python train.py --n_head=10 --n_kv_head=10 --vocab_size=8078 --norm_place="pre" --bias="all" --parallel_block=true --init="trunc" --init_std_qkv=0.0268 --lr_mult_qkv=0.4 --grad_clip=1.0 --warmup_steps=200 --schedule="cos" --doc_mask=true --train_tokens=1891000000 --dataset="wikipedia_en"
Each number is 128 + 24 x the weight over its row's rms, rounded and kept within 0 to 255. Layers, rows and columns count from 0. The size above them is the row's rms in percent of the matrix's.

# layer 6 MLP down, 640x2560, rms 0.0689, rows 0-53, columns 1152-1279
size [101 101 101  99  97  99  99  99  98 100 101  97 100 101  98  97 101  98 103 100 101 100  97 101  99 100  96 100  99  98  99  98 100 101 102  98 102  99 102 100  99  98  98  99 100  98  99  98 100 101  99  98  98 105]
[[134 117 131 109 137 124  90 141 125 144 133 154 118 126 119 124 146  97 185 166  99 144 112  72 143 135 146 113  95 134 161 134  76  80 124 106 155 136 134  98 113 113 102 136 103 135 100 147 113 171 168  41 106 147 132 125 109 129 146 105 121 113 183  96 144 111 138 175  97 147 135 136 132 105  92 159  61  86 101 132 108 132 156 145 145 137 113 154 152 140  95 132 116 123 119 146 159 154 135 141 114 118 129 102 130 118 127 117 107 113 159  74  92 113 128  86 129 143 136 142 160 122 113 127 114 160 107 107]
 [112 133 125 142 130 184 135 166 131 128 120 168  91 106  96 139 132 106 130 161 129 112 158 173 102 118 126 117 158 172 136 100 115 141 181 132 156 134 132  96 133 113 149 132 110 113 104 169 155 157 126 104 120 101 119 122 126 142  97 119 152 124  71 125 153 113  88  92 117 108 149 167 129 112 151 120 144 159 140 171  87 164 111  76 127  81 124 159 125 107 142 105 124 152 137 115 118  76 176 138 152 136 193 122 105  75 142 105 122 137 117 141 155  92  84  99 153 152 120 158 137 143 155 135 123  76 187 148]
 [135 106 146 134  65 102 151 148 129 113 112 108 153 141 141 125  90 150 138 117 136  86  73  76 131 106 147 139 144  73 142 103 142 129 133 117 121 139 117  79 117 145 113 109 149 125 127 105  83 138 144 108 145 134 126 105 149 110 102 118 148 143 108 124 145 137 150  87 118 153 138 133 154  79 101 127 133 127 129 102 117 137 124 153 161 123 112 117 151 147 137 121 114 102 149 125 181 147 127 129 106 122 118 131 104 121 116 104 120 155 150 148 150 115 156 128 142 134 183 158 141 119  64 119 164 138 110 106]
 [113 110  77 129  97 159 144 163 107 126 118 153 113 165 115 135 106 113 159 111 142 141 127 130 169 116 109 149 104 140 145 168 115 103 131 175 118 103 120 132 138 166 130 138 117 157 149 107 153 128 106 136 132 142 132 137  96 155 148 116 164 109 127 157  90 127 148 117 123  91 145 103  83 131 138 157 160 117 163 183 101  87 121 130  91 110 146 113 115 112 120 104 141 133 141 113 125 162 132 128 135 148 122 135 128 123 107 110 132 137  82 103 108 129 147 142 139 115 142 127 146 132 125 125 116 117  91 140]
 [159 143 129 100 126 122 128 155 152 128 139 148 154 185 118 100 112 134 137 139 147 123  89 107  68 127 111 170  96 146 131 119 101 130  86 122 135 121 133 137 137 108 115 144  93 154 151 130 134 141 110 106  95 120 139  99 126 101  91 107 148 113 109 128 112 135 108 143 153 126 137 162 179 122 172 141 119 125 135 139 107 156 143  80 118  85  72 119 136 153 147 125 157 129 125 101 127 138 132 145 150 136 122 130 100 124 127 127 139 144 155 158 141 105 126 153 112 174 155 110 139 124 113 119 137 154 104 103]
 [148 108 126 133 151 142 126 107 150 130 131 110 117 140 108 103 161 162 134 147 133  96 142 102 131 129 116 133 118 110  90 111 154 125 110 112 118 127 105 144 128 146 150 120 142 169 123  81 125 115  85  79 160 141 143 122 124 100 159  97 120 177 146 128 136 115 139 119 122 144 118 143 113 186 122 148 166 111 138 139 169 156 117  94 130 101 150 144 102 116 129 107 130 153 159 160 145 183 138 131 137 134 137 119  95 125 157 101  76 129 156 122 138 154 157 147 115 143 171 123 134  75 166  98 112 117 133 150]
 [129 106 119 150 153 163 106 127 121 117  75 155 131 102 130 122 128  97 103  99 169 121 156 164  79 116 122 158 156 104 153  97 160 111  91  93 150 154 104 124 137 129 118 122  87 134 131  89 152 145 145 138 132 139 125 110 115 154 103 123 112 177 100 157 164 151 142 162  97 142 101  97 120 144 127 130 136 130 127 143  96 103 112 143 116  91 127 134 139 117 122 132 146 148 141 132 150 109 144 155 169 107 109 125 138 123 176 135 158 125 123 158 185 102 120 164 113 144  90 171 138 107 114 126  93 133 121  98]
 [154  90  88  78 158 105 138 115 126 138 104 128 140 142 133 160 107 126 127 110 137 152 157 114 134 126 100 122 174 144  71 160 102 168 115 106 121 105  99  80  74 140 151 112 162 122  87  92 131 126 131 151 153 124 140 161  93 148 110 155 106 129 123 125 151 151 120 130 123 146 148  83 111 125 141 123 119 150 146  85 144  96 106 149 155 173 126 147 145 145 138  88 101 162 157 131  92 118  69 160  73 149 112 119 138 135  88 136 124 124 147 174 129  99 132 118 140 137 100 149 163  76 163 160 109 170 131 141]
 [111 108 120 138 120  82  70  88 139 128 157 141 164 140 152 106 130  95 156 123 126 121 145 119 117 122 111 172 103 134  83 144 161 132 148 118 155  92 112 171 124 128 137 130 139 126 164 124 114 102 114 141 109 125 123 110 121 153 126 124 134 120 131 122  92 123  80 143 161 154 119 105 157 153 125 124 139 157 111 100  97 112 127 120 126 138 145 160  76 108 148 115 109 157 130 156 119 100 136 109 140  85 167 104 133 121 125  71 135 134 113 180 115  98  99 129 139 130 164 111 105  85 124 119 121 131  95 131]
 [122 147 107 105 152 136 143  91 149 140 129 106 146 137 138 147 159 126 151 136 120 148 120  64 146 133 100 132 141 113 142 131 156  77 121 128 143  78  97 125 144 140  98 135 113 128 145 122 116 105 137 124 103 132 142 137  90 122 132 141  95 147 114 134 134 128 145 125  99 145 128 152 117 141 135 165 120  86 118 124 148  84 134 134 174 162 161 117  79 124 141 168 103  93 149 155 149 134 137 162 153 133 143 146 139 120 112 145 146 146 132 109 113 126 138 117 132 148 145 145 109 109 126 110 100 147 127 115]
 [100 141 102 155 117  97 132 144 102 136  80  79 118 123  98 133 108  68 130 130 158 146 136 109 132 130 140 146 117 168 109 125 108  81 141 126 152 132 103 147 119 131 100 153 131 126 130 141 151  84 100  99 127 124 120 146 148  96 141 103 170 123 142  93  88 144 127 133 108  98 131 140 134 160 158 104 221 136 121  87 170 153 139  89 113 115 151 114 156 118 137 118 100 121 112 127 117 115 111 133 121 167 119 143 125 134 164 111 149 139 102 155  68 144 134 109 129 185 121 118 132  85 136 138 131 127 151 112]
 [143 120 152 123 116 172 133 148 117 118 149 135 125 137 150 129 142 149  79 153 134 118 139  78 133 123 103  79 126 144 170 147  92 149 152 130 112 131 113 113  94  97 163 124 108 116 133 110 116 133 144 149  93 136 147 123 120 143 152 152  86  94 161 130 124 157 137 167 147 105 126 115 123 149 125 108 148 101 125 104 109 117 148 131 116 110 158 160 138 122 147 151 110  81 160 126 116 129 131 140  80  70  60 131 113 144 120  89 128 118 103 119 137 106 117 139 143 150  97  95  93 166 119 114 137 121 154  99]
 [154 151 170 140 131 166 160  88 134 135 163 124  81 151 122 122 117 144 130 134 203 139 118 112 128 125 133 124 127 127 153 128 154 143 101 144 104 145 103 135 131  71 113 144 114 166 153 143 116 153  94 122 115 144 116 105 166 118 129 141 134  63 130 129 166 159 116  98 112 120 131 126 169 119 115 156 148 116 141 133 137 153 112 187 145 155 124 129  97 112 159 142 153 108 102  71 150 109 108 143 132 110 138 129 155 127 109 148 135  96 128 164 139 104 117 131 143 121 118  85  73 116 117 163 117 122 163 126]
 [148 112 136 109 162 129 148 136 118 114 114 104 110 143 127 114 151 134  75 117 109 123 110 101 131  97  94 131 138 146 129 117 131 104  84 153 114 103 125 146 130 126 125 111 117 108 123 138 129 171 124  81 109 109 172 121 186 124 122 141 152 105 119 125 194 105 133 125 145 106  93 177 111 129 180  91  67 107 143 146 160 108 127 132 104 110 122 154  88  92 155 144 136 129 109 134 132 114 136 137 142 113 130 180 141 125 129  60  44 123 113 125 132 110 114 110 124 145 144 174 151 141 108 119 136 165 101 179]
 [135 113 100 117  93 116 118  88 127 130 143  92 102 141 130 125 122 179  81 142 139 100 148 152 176 129 135 128  87 135 122 130 117 169  93 129 136 138 175 163 152 137 127 154 152 124 136 151 151 122 102  86 103 127 154 123 115 131 150  91 154 147 153 140 135 129 122 134 153 125 148 141 131 101 122 115 145 152 103 147 103  87 111  67 101 146 131  99 143 117 137 106 104  71 148  86 154 127 147 148 143 121 113 170  81 163 161 166 122 161 173 143 142 167 176 123 117  96 114  96 120 125  86  90 133 128 132 121]
 [116 111 135 139 150 131 151  95 105 129 164 103 151 100 110  94 133  75 122 147 101 141 149 141 126 144 121 136 127 109 143 108 162  90 140 110 144 160 141 119  93 126 106 148 152 146 107 105 150 127 133 157 107 146 113 156 144  81  88 162 143 103 146  86 119 136 160 159  90 110 117 134 139 127 140  93 161 146 143 165 109 122  98  81 150 120 113  82 126 117 134 160 129 112  83 126 108 104 106 117 140 108 152 153 159 109 102  86 180 118 119 148 167 152 133 162 155 151 115 117 137 149 102 115 117 132 134 138]
 [127 103 125 143 140 127  96 144 173 138 136 132  96 102 136 126 126 141  99  83 160 113 135 125 109 151  96 106 124 103  99 124 103  95 103 116 119 143 114 136 115 155 118 115 132 159 123 104  99 167 139  95 145 153 121 104 115  79 137  87  91 110 136 123 122 132 141 106 130  85 111 142 114 150 104 139  75 167 149 139 120 111 132  92 133 106 121  91  84 122 112 154  91  92 116 170  99 125 134 134 126 163 102 182 149  81 114  83 129 106 116 146 154 121 143 113 128 111  97 126 106  96 138 127 194 119 137  95]
 [128 127  74 105  62 137 146  95 108 137 181 140 136 139 118 106 145  91 148 108 120 112 169 114 144 107 146 188 141 135 130 174 119  98 129 137 125 152 131 182 123 158 101 102 146 129 164 136 101 157 152 124 120 124 128 116 151 175  92 123  91 148  86 134 118 124 111 100 109 112  61 127 118 142 118 160 113 110 160 101 107 159 164 168 127 141 135 122 115  88  73 144 144 117 139  92 146  78 119 132 122 104  90  99  96 123 102 182 132 115 143  99 113 151 127 136 139 136  90 172 133  97 148 121 141 125 121 111]
 [ 70 125 107 105 110 143 131 134 152 117 123 114 142 149 118 116 149 121 147 151 121 183 120 117 122 161 121 119 123 131 106 137 100 136  90  95 137 160  95 128 132  97 113 129 126 153 135 164 132 101 128 152 157 104 135 114 145 103 182 123 100 117 132 181 108 162 152 170 148 145  88 124 152 130 113 100  99  94 143 127  72 104 107 138 125 158 138 119 133 125 119  93 136 105 138  96 114 140 101 122 114  76 141 143 114 121 167 117  60 116 155 123 101 122 121 138 122 117 165 107 179 159 141 160 158 118  99 119]
 [126 149 132 115 120 131 147 160 136 133 145 102 150 113 152 107 150 129 106 102 139  88 111  96 107 163 145  94 103  93 116 169 127 106 108 148 123 146 122 137 147 130 145 100  95 119 113 158 103  86  93 170  91 136 150 125 130  95 140 168 123  99  98 130 131 118 113 124  89 159 150 113 170 129 132  64 132 124 114  72 108 144 105 106 146 106 105 135 109 118 126 123 141 109  68 119 146 186 102 114 133 122 119 151 148 170  91 117 155 165 168 124 132 135 107 103 153  86 137 119 114 122 146  96 129 112 161 133]
 [127 100 120  89 100 129 152 102 117 134 109 150  91 105 121 106 123 137 127 130 107 132 111 139 105 155 128  96  99 125 175 166 149 145 158 130 125  87  97 170 136 116 113 134 158 149 103 120 130 147 133 153 182 157 124  90 149 143 131 158 130 116 139 135 150 129 118 149 133  91  83 185 164 128 137 157 151 119 140 152 115 113 116 116 174 109  75 130 117 116 146 103 149 115 164  88 182 129 142 139 133 123 126 112 117 145 125 117 109  90 137  88 154 113 138  63 160 100 104 122 134 114 121 147 140 115 127  83]
 [127 113 125 118 142 133 118 124 127 115 117 114 112  92 112 160  97  98 129 123 118 110 114 143 126 150 159 103  86  92 151 137 132 148  85  90 118 161 108 132 108 146 145  99  99 151 131 164 120  87 123 118 118 135 197 130 110 136 151 131 146 103 106  92 108 127 137 155 107  89 141 119 176 169 118 114 125 138 144 138 145 125 159 129 134 138  99 104 154 132 124 149 121 146 116  60 123 162 146 187  95 126 107 142 101 120 132 131 165 125 106 141 131 116 113 156 127 108 130 140 143 126 126 130 142 126 111 121]
 [114 128 164 136 121 164 102 122 143 156 149 136 143 180 124 161 101 114 108 105 108 190 108 111 116 123 124 135 158 120 122 130 137 184 128 150 126 148  83 119  88  97 142 160 104 139 107  99 144 135 147 108 145 158 120 126 119 104 140 124 130 131  91 139 110 146 123 158 130 136  91 102 106 132 124 132 157  59  67 138 112  95 112 132 112 117  99  95 100 127 150 140 141  87 118 153 170 142 165 101  81 115 107 139 149 133 114 141 130 158 156 115 110 133  87 156 100 139 150 119  96 141 118  90 124 146 120 148]
 [131 119 119  60 114 149 151 111 120 143 123 128 123 138 109 140  97 108 119 160 125 186 140  93 107 128 131 122  88 161 150 123 123 124 120 126 128 133 108 129 141 112 107 154 137 138 102 125 114 122 120  76 100  97 142 116 117 130 125 170 100 124 104 142 154 155 148 122 140 162 127 151 129 136  90  91 140 140 150 172 149 144  92  85 104 120 140 133 170 119 114 114 160 127 122 103 148 200 107 115 163 102 169 114 109 146 121 162 138 146 107 102 119 149 117 124 103 104 107 126 122 147 150 155 123 106 100 105]
 [ 98 113 152  80 175 107 141 104 117 103 109 120 164 131 108 135 112 107 148 123 164 131 114 162 108 126 171 157 144 109 126  87  87 121 131 136 137 122 113 117 112 135 117 142 128 147 119 111 122 100 139 101 118 145 128 125 153 114 106 117 137 112 107 154 139 140 121  98 110 163 103 115 126 123 155 105  83 153 169 101 149 144 160 183  96 124 162 128  94 115 142 137 112 135  70 127 138 156 134 112 166 140  68 119 163 145 118  96 112 111 139 144 114 123 108 109 125 165  83 125 163 167 129 163 113 116 114 175]
 [112  96  87 157 135 117 121  83 160 130 188 109 145 130  64 127  82  83 155  82 168 124  90 118  98 114 147 105 125 117 132 147 163 155 123 134 134 139  91 134 108  88 102 126 146 103 130 105 106 124 132 172  93 108 137 132 130 137 132 135 133 142  97 131 137  94 137 168 118 126 101 131 121 119 155 118 131 150 127  80 151 145 151 175 191 173 143 171 145 135 177  94 115 136 111 177 116 146 158 132 104 139 132 115 143 145 116 113 146 133 155  75  91  95 148 175 126 162 159 122 120 131 161 127 157 116 117 113]
 [154 126 142 171 151 126 149 115 171 165 151 138 134 103 134 179 167 134 132 158 119 165 146 110 107 118 111  86 136 129 155 188 138 123 123 151 155 119 109 106 129 157 169 149 169 123 131 133 107  92  97 110 125 115 122 129 123  92 149 118  99 147  94 110 134 108 162 140  97 136 119 130 105 118 153 117 105  96 105 132 144 138 153 130 110 154 132  86 122 175 175 111 115 105 108  91 137 145 121 142 144 148 162 124 150 146 140 135  99 120 146 115 138 123 113 142 110 146 122 100 124 132  99 139 152  87 138 134]
 [121  96 131 129  71  96 144 120 133 142  91 157 130 154 106 126  97 163 109 131 130 172 124 104 142 129 181 129 145 137 148 128 132 173 139 125 109 152 116 161 109 114 169  87 131 126 129 162 126 133 112 123 125 121 127 111 128 126 119 102 141 119 151 108 172 118  82 107 160 101 111 134  87 192 115 165 165 117 148 141  94 107 149  72 123  96 110 127 144 182 109 157 126 126 117 103 105 128 124 145 114 117 111  60 154 121 139 126 139 128 138  87 122 106 139 159 108 136 143 134 125 126 166 130  94 142 173 129]
 [189 138 141 155 152  94 147 154 140 142 131 166 104 144 111  54 141  87 146 149 113 135 110  92 136 156  84 121 151 130 113 153 104 113 122 146 116 157 105 131 110 118 116 154  70 176 131 129 162 137 129 156 105  90 135 126  83 128 122 132 117 135 151 115 109 164 129 103 106 111 143 135 118 153 133 136 134 150 151 138 128 162 122 151 162 121 129 157 126  98 210 154 131 114 116 140 153 120 130 134 164 111 113 108 149 115 126 145 102 136 150 122 104 117 123 160 102  99 129 105 116 147 114 161 167 160 142 154]
 [134 141 149  65 136 124 106 136 150 121  82 100 135  90 100 144  91 112 125 171 173  96 114 126 139 159 160 175 101 153 110 128 120 102 122 183 158 125 109  88 144  98 143 104 119 155 115 175 120 120 134 179 142 116 158  98 102  66  85  97 132 163 138 156 157 160 126 116 109 144 107 140 133 173 113 119 118 117 133 109 119 133 154 195  86 137 142 129  97 124 105 103 120 144 114 122 147 139 158 136 126 126 116 139 136 100 143 120 137 114 150 149 170 158 128 131 133 156  99 146 148 133  93 158 131  93 162  95]
 [123 150 120 146 105 117 127 154 112 140 143 167 139 143 138 132 111 175 120  99 129 139  92 122 157 119 169 135 132  97 127  89 135  89 124 137 146 147 107 141 163 115 134  96 126 160 143 130 100 141 109 112 133 122 161 111 116  97 130 115 196 161 156 100 167 125 130 129 122  93 119 119 126 159 119 144 127 160 131  94 109 115 174  78  83 107 120  89  79 159 119 167 127 161 117 108  84  65 164 157  93 106  90 143 131 142 113 147 145 139 133 117 146 118 143 126 159  86 138 122 136 129 123 120 156 129 132 116]
 [166 121 103 141 132 103 108 110 113 140 138 123 118 142 105 133 142 127 114 159  99 154 181 151 137 145 150  91 172 136  77 118 114 152  97 114 137 102 142 132 113 152 110  60 132 120 122 112 107 127 131 147 157 107 143 156 143 142  64  96 109 121 174 185  99  90 140 129 143 148 109 115 130 138 139 121 103 173 162 122 129  99 135  74  90 106 131 132 163 127 151 107 141 126 147 107  96 110 143 125 150  97 112 171  71 116 162 137  72 137 113 107 168 144 108 102 139 121 105 115 107 157  98 149 110 152 166 133]
 [105 117 118 122 161 142 114 169 156 106 166 108  97 127 128 101 130 123 142 130 141 106 124 130 108 172 141 147 143 154 119 114 126 164  93 110 119 177 140 145 134 146 130 126 103 116 138 113 108  91 105 140  98 187 144  87 120  99 125 104 106 137  83 144 153 167 117 151 115  94 139 121 173 127 100 124  77 119 129 107 147 133 120 155 175 113 139 138  64 122  92 129 140 181 119 123 154 130  87 142 165 119 152 133 130 152  96 131 158 134 113  98 132 171 115 147 102 114 171  93 120 133 125 131 137 163 120 209]
 [102 116 128 127 134 141 135 111  81 124 130 144 148 102 163  92 105 135  86 118 113 124 120 111 147 108 123 119 127 163 126 129 119 125 135 105 147 124 142 185 126 145 142 119 142 127 120 158 125 125 135 129 115 148 111 125  76 122 162  86  96 133 139 122 102 155 149 145 138 124 123 124 137  75 117 125 122 138 149 142 121 163 105  94 146 142  87 151  98 160 106 119 143 122 157 118 158 106 144 118 120  74 114 120 149 130 128 117  80 109 179 114 136 142 137 117 137 132 152 122 136 101 119 151 119 148  93 168]
 [142 117 170 132 142 143 104 121 122 153 173 121 152 135 172 120 115 118 118 106 141 123 116 183 109  85 134  94 103 163 139 167 164 109  69 117 200 128 166 139 155 125 160 169 141 117 119  98 112 148 186 154 157 145 131 114 140 160 107 165  97  86 124  81 148 181 112 117 157 127 146 127 121 154 119 132 149 162 136 139 133  92 130 156 158 121  88 147 122  94  91 176 112  96 107 146 105  74 123 150 110 115 126 118 106 134 150 130 104 127 106 162 119 151 128 157 148 110 129 146 110 132 102 127 135 157  92 130]
 [129 114  96 123  80 161 107 116 120  89 156 121 127 172 153 125 114 147 153 154  98  98 156 116 107 144 125 123 137 133 118 149  93 119  98 108  84 159  82 114 131 120  99 109 160  95 161  95 178 109 140 159 123  84 118 123 155  67 109 103 104 160 110 170 150 113 149 154 134  86 117 142  95 132 130 118 133 159 129 126 126 126 138 162 128  71 123  98 134 132 103 126 159 130 111 137 105 110 126 119 120 166 126 140 131 118  90 132 176 145 121 118 103 139 114 105 135 152  85 135 123 139 161 165 120 112 119 125]
 [169 138 144 153 106 122 125 149 133 140 103 138 119 129 140 150 131 123 142 167 136 168 145 110 128  84 132 105 123  99  88 156 172 140 131 148 170 118 132 153 111  98 142 111 177 165 109  86 154 100 110 112 120  99 142 134 108 152 131 150 113 148 113 109  84 174 153  97  86 137 108 114 159 104 158  88 146 129 124  84 124 152 148 144 110 147 138 105 123 122 146 140 113 128 118  85 164 143 101  93 122 128  90  93 132 141  89 109 103 152 112 152  65 117 106  89 164  97 101 123 128 124 136 117 125 111 134 133]
 [134 120 103 163  97 163 143 129 131 166 157 133 127 161 129 104  89 102 177 112 118 142 114 143 134 120 119 140  91 111 128  82 107 122 149  93 128 138 159  88 113 184  55 142 139 187 129 136 114 132  84  91 124 135 142 130  95 140 134 170  95 124 151 100 157  98 137 138 131 120 119 156  77 166 188 113  84  92 112 162 127 148 149 135 164 120 137 137  81  93 105 161 156 167  60 136 113 109 122 109 144 120  98 168 142  99 141 114 112 137 133 167 138  90 156  95 133 121 101  66 147 116 146 146 119 118 124 126]
 [160  93 192 121 121 131 159 120 114 103 113 114 134 123 108 131 135 118 154 163  89 140 107  87 150 136  92 156 115 141  91  97 102 150 135 108  93 125 126  93 127 168 137 137 155 163 150 137 102 168 100 123 150 116 144 170 155 157 129 142  60 184 122 160 151  72 161 129 158  99 114 151 130 112 148 138 151 110 148 113 176 163 128 120 127 125 121 117 170 127 139 117 158 132 154 104 109 132 170 128 151 145 139 112 122 134 115 138  84 139 133 109 170  94 119 107 178 184 145 119 114 123 140 152  83 103 136 144]
 [116 142  90 117 134 143 116 130 170 129 107 115 169 135 166 126 135  88 125 124 118 130 147 109 142 112 127 132 107 166 144 157 122 133 145 143 119 137 206 126 102  80 138 161 148 146 158 109 154 150 145 174 125 112 114 171 139 116 137 140 160 156 143  97 123  85 126 137 115 117 155 107 119 140 124 163 161 171 141 146 136 134  89 132 152 106 177 124 138 106 126 123 100 141 147 138 147 119 139 133 132 125 156  87 172 161  95 176  97  92 126 157 139 130  92 160 163 113 147 135 129 123 128 147 112 133 140 167]
 [133 112 108 127 100 126 100 146 122 128 143 125 135  65 115 115 158 164 133 100  76 129 134 136 178  85 146 109 148 113 136  92 132 109 128 104 119 151 164 122  91 145 143 139 120 109 133 104 133 112 117  76 143  83  89 164 167 143 137  78  90 145  62 110 162 134 138 141 156 141 112 165 142 124 102 163 104 142 140 153  92 131 169  88 113 125 118 114 114 172 102 115 140 122 143 179 147 113 152 133 169 128 123 134 125 118 131 113  83 153 159 130  76 146 103 111 135 137 151 115 157 121 110 155 120  90 102 113]
 [156 120 134 149 149 123 112 127  88 154 113 148 118 168 110 123 110 119 130 116 156 140 105 163 140 105 133 117 129 119 117 127 140 120 156 143  89 122 114 135 115 145 104 151 126 125 102 144 107 100  98 117  93 168 124 136 152 160 186 136 126 144 127 163 136 115 112 145 133 101 128 109 114 106 150 143 142 104 172 150  66 124 127 128 151 163  88  89  88 115  76 161 115 102 118 214 139  94  97 129 127 121 118 108 127 132  80 131 173 131 121  93 138 122 119  87 134 125 123 153  97 127 132 160 150  92 121 136]
 [127  70 129 132 151 157 136 151 119 100 167 142 143 112  92 151 136  73 153 158 103 146  90 105 112 115 191 146 105 141 146 111 139 133 158 129 125 129 124 155 147 121 101  95 140 140 115 107  97 118 133 133 166 109 129 129  58 171 118  81 119  89 167 123 120 144 124 134 121 142 150  92 123 108 115 102 150  96 149 117 127 154 125 126 119 115  85 132 117 154 140  85 164 144 125 145 114 127 156 148 110 144 105 133 126 106 107 135  99 115 138 138 162 123 143 134 108 129 145 129 140 114 113 151 146 116 159 156]
 [149 179 111 142 142 147 126 156 120 145 172 115 138 109 110 104 109 148 125  85  80 153 161 128 121  93 136 112 144 131 129  78 101 165 119 105 147 134 134 153 150  98 169 108 156 124 133 123  96 121 126 154 130 135 139 153 106 147 160 112 121 128 109  72 146 117 149 121 118 105 102  89 172 146 114  73 114 108 170  78 135  82 137 124 161 136 135 138 132 124  97 138 153 128 125 143 135 134 163 100 137 112 143 109 149 110 112 128 147 132 143 122 130 114 129 104 149 143 123 103 134 180 108 166 144 153 120 140]
 [136 149 117 113 156 124 110 127 148 174 114 147  90 140 112  81 141 126  99 121 155 119 135 110 113 154 118 127 121  88  93  98 122 161 150 149 143 134  87  83 163 109 151 131 106 103  82 107 139 159 121 119 122  95 141 156 154 139 180 111 116 123 110  93 144 106 125 114 122 141 118 125 134  76 159 107 104 121  87 150 103 179 146 169 157  86 145 124 122  93 122 135 124 118 123 130 157 163 125 134 146 159 134  98 157 137  97 104 133 114 109 166 141 121 116 125  92 134  70 112 155 134 101 113 147 144 152  97]
 [129 147 119  88 119 107 113 162 185 118 114 126 150 142 149  84  76 129 132 129 141 130 128 153 114 131 149 119 106 136 105 137  92 125 132 134 135 117 117 113 125 144 134 141  95 117 134 153  95 140 143 127 137 169 120  94 193 141 132 106 169  79 151 125 119  81 104 105 113 115 137 112 195 136 136 118 133 126  87 108 152 167 157  95 146 129 137 109 142 151 115 145 141 119 147 155  78 169 118 120 142  70 133 104 158 103  99 151 140 134 141  87 137 132 112 131 118 122 134 120 156 126 139 132 120  94 172 106]
 [132 107 122  89 118 154  99 128 146 109  94 133 105 137 145 114 117  96 118  81 144 149 119  93 130 103 141  76 137  91 125 113 149 106 164 154 117 140 149  96 105 149 148 131 140 148 116 137 137 141 162 112 118  90 140 124 116 112 115 112 113 158  73 100 150 122 139 119 110 134  80 136 154 167 134 102 138 123 132 143 114 101 110 102 102 109 116 110 163 127  87 182 137 136 141  95 147 122 137 127 167 121 124 115 176 151 105 102 161 153 162 110  90 139 142 122 116 102  99 162 149 134 140  80 152 144 145 141]
 [130 122 139 119 131  97 143 117 109 115 138 112 105 132 118 125 115  85 133 130 129 191 137 141 112 155 125 115  88 125 165 142 137 157 111 129 125 127 123 122 113 118 112 144 103 156 151 131 155 130 142 141 138 104 149 123 145 168 126 114 121 106 125 126 143 108 125 121  92  94 147 127 126 116 126 133 144 124 105 104 153 134 119 123 141 159 107 156 122 143 114  99 133 122 144 161 122 154 121 112  96 111 114 156 135 115 140  99 103 145 158 112 124  96  84 133 108  84 105 128 119 129 149 132 150  68 148 127]
 [134 128 162  90 137 133 109 118 128 125 146 112 116 124 107 144 139 169 193 102 137 151  96 160 165 150 119 128 137 144 126 118 133 121 101  92  89 124 140 155 100 132 129 136 133 141 112 125 134 148 124 130 133 131 112 138  84 132 143 124 107 104  88 118 116 135 154 128 110 105  71 122 111 141 142 156 192 145 115 119 127 152 147  83 108 107 129 136 112 157 122 121 146 150 106 107 121 149 116 119 168 115 122 116 148 153 123 126 147 158 134 110 106  98 114 126 141  92 133 156 103 129 191 116 107 102 157 124]
 [109 134 134 119  66 148 118  92  89  94 129 136 162 182 147 131 139 151 153 110  86 160 124 131 159 122 141 135 187 128  97 155 139 109 129 143 118 114 133 167 119 111 150 119  95 145 149 148 172 160  98 110 147 113 150  85 159 117 138 137 132 136 133 178 135 126 157 165 133 154 130 107 140 154 145 123 105 128 117 105 148 110 121 135 110 109 108 110 126 136 169 124 119 136 147 128 118 100 104 119 105 152 131 110 134 151 139 163 129 148 146 138 166  57 119 167 117 133  94 116 142 112 147 153 144 138 133 109]
 [122 115 122 120 131  83 131 116 129 153 105 124 149 159 135 150 120 125 137 103 115 100 133  87 162 148 101 109 155 110 124 120 104 129 172 127 114 111 102  76 162 120 137  98 180 180 152 126 102 155 142 143 119 120 129 115 102 123 110 141 134 129 119 108 130 162 135 131 124 134 103 141 146 151 146 109 116 113  72 121 112 156 124 149 132 111 181 135 150 128 114 149 144 124  99 115 173 143 135 126 124 142 111 141 133 124 181  91 185 123 144 112  80 104 147 144 110 137 130 146 129  88 110 142 143 166 101 109]
 [120  77 164  91 114  67 122 115  98 108 130 125 131  99 146 100 109  77 142 186 137 128 107 133 105 132 125  89 122 130 148  68  73 130 125 145 165 117 140 134 147 135 177 152 122  92 149 119 141 112 134 127 116 117 177 121 168 140 134 134 103 127 163 144 120 186 124 126 134 106 145 119  90 164 141 133 132 148 128  93 122 145 136 109  99 135 101 123 174 150 148 151 131 122 109 145 138 171 157 105 115 140 108 151 114 135  93 147 142 143 150 136 128  97 144 127  97 160  84 125 154 138 100 123 171 116 123 116]
 [116 121 124 104 159  88 110 127 135 168 137 107 139 106 142 126 162 141 165 161 119 113 122 168 151 165 107 122  94 117 113 113 109 114 142 176 149 141 137 128 119 150 107 102 149  77 108 167 132  90 121 162 121 143 125 141  87 101 152 144 109 149 146 156  80 119 100 119 114 106 127 125 134 125 124 102 106 153 155 115 101 108 115 137 155 135 121 125  98 108 121 160 169  93 185 144 161 173 161  77 122 151 147 108  98 168 145  94 121 133 117 108 186 115 123 150 151 127 166 121 166  99 172 117 106 109 131 138]
 [121 100 148 130 150 137 113 121 111 134 140 112 138 146 108 124 137 104 128 115 141 135  94 150 129 127 133  70 125  81 119  75 121 159 130 107 133 131 125 157 106 121 140 145 115 125 117 160 111 120 139 118 138 151 158 117 143 140 132 120  83 148 134 127 124 166 140 119 154 127 123 129 137 137 128 166 143 101 128 144 126 154 193 118 125  94 122 146 115 126 126 142 122 146 116 127  94 145 114 146 111  97 145  83 136  91 141 185 145 148 114 116 123 107 146 130 142 119 113 115 103  99  97 144 141  99 160 106]]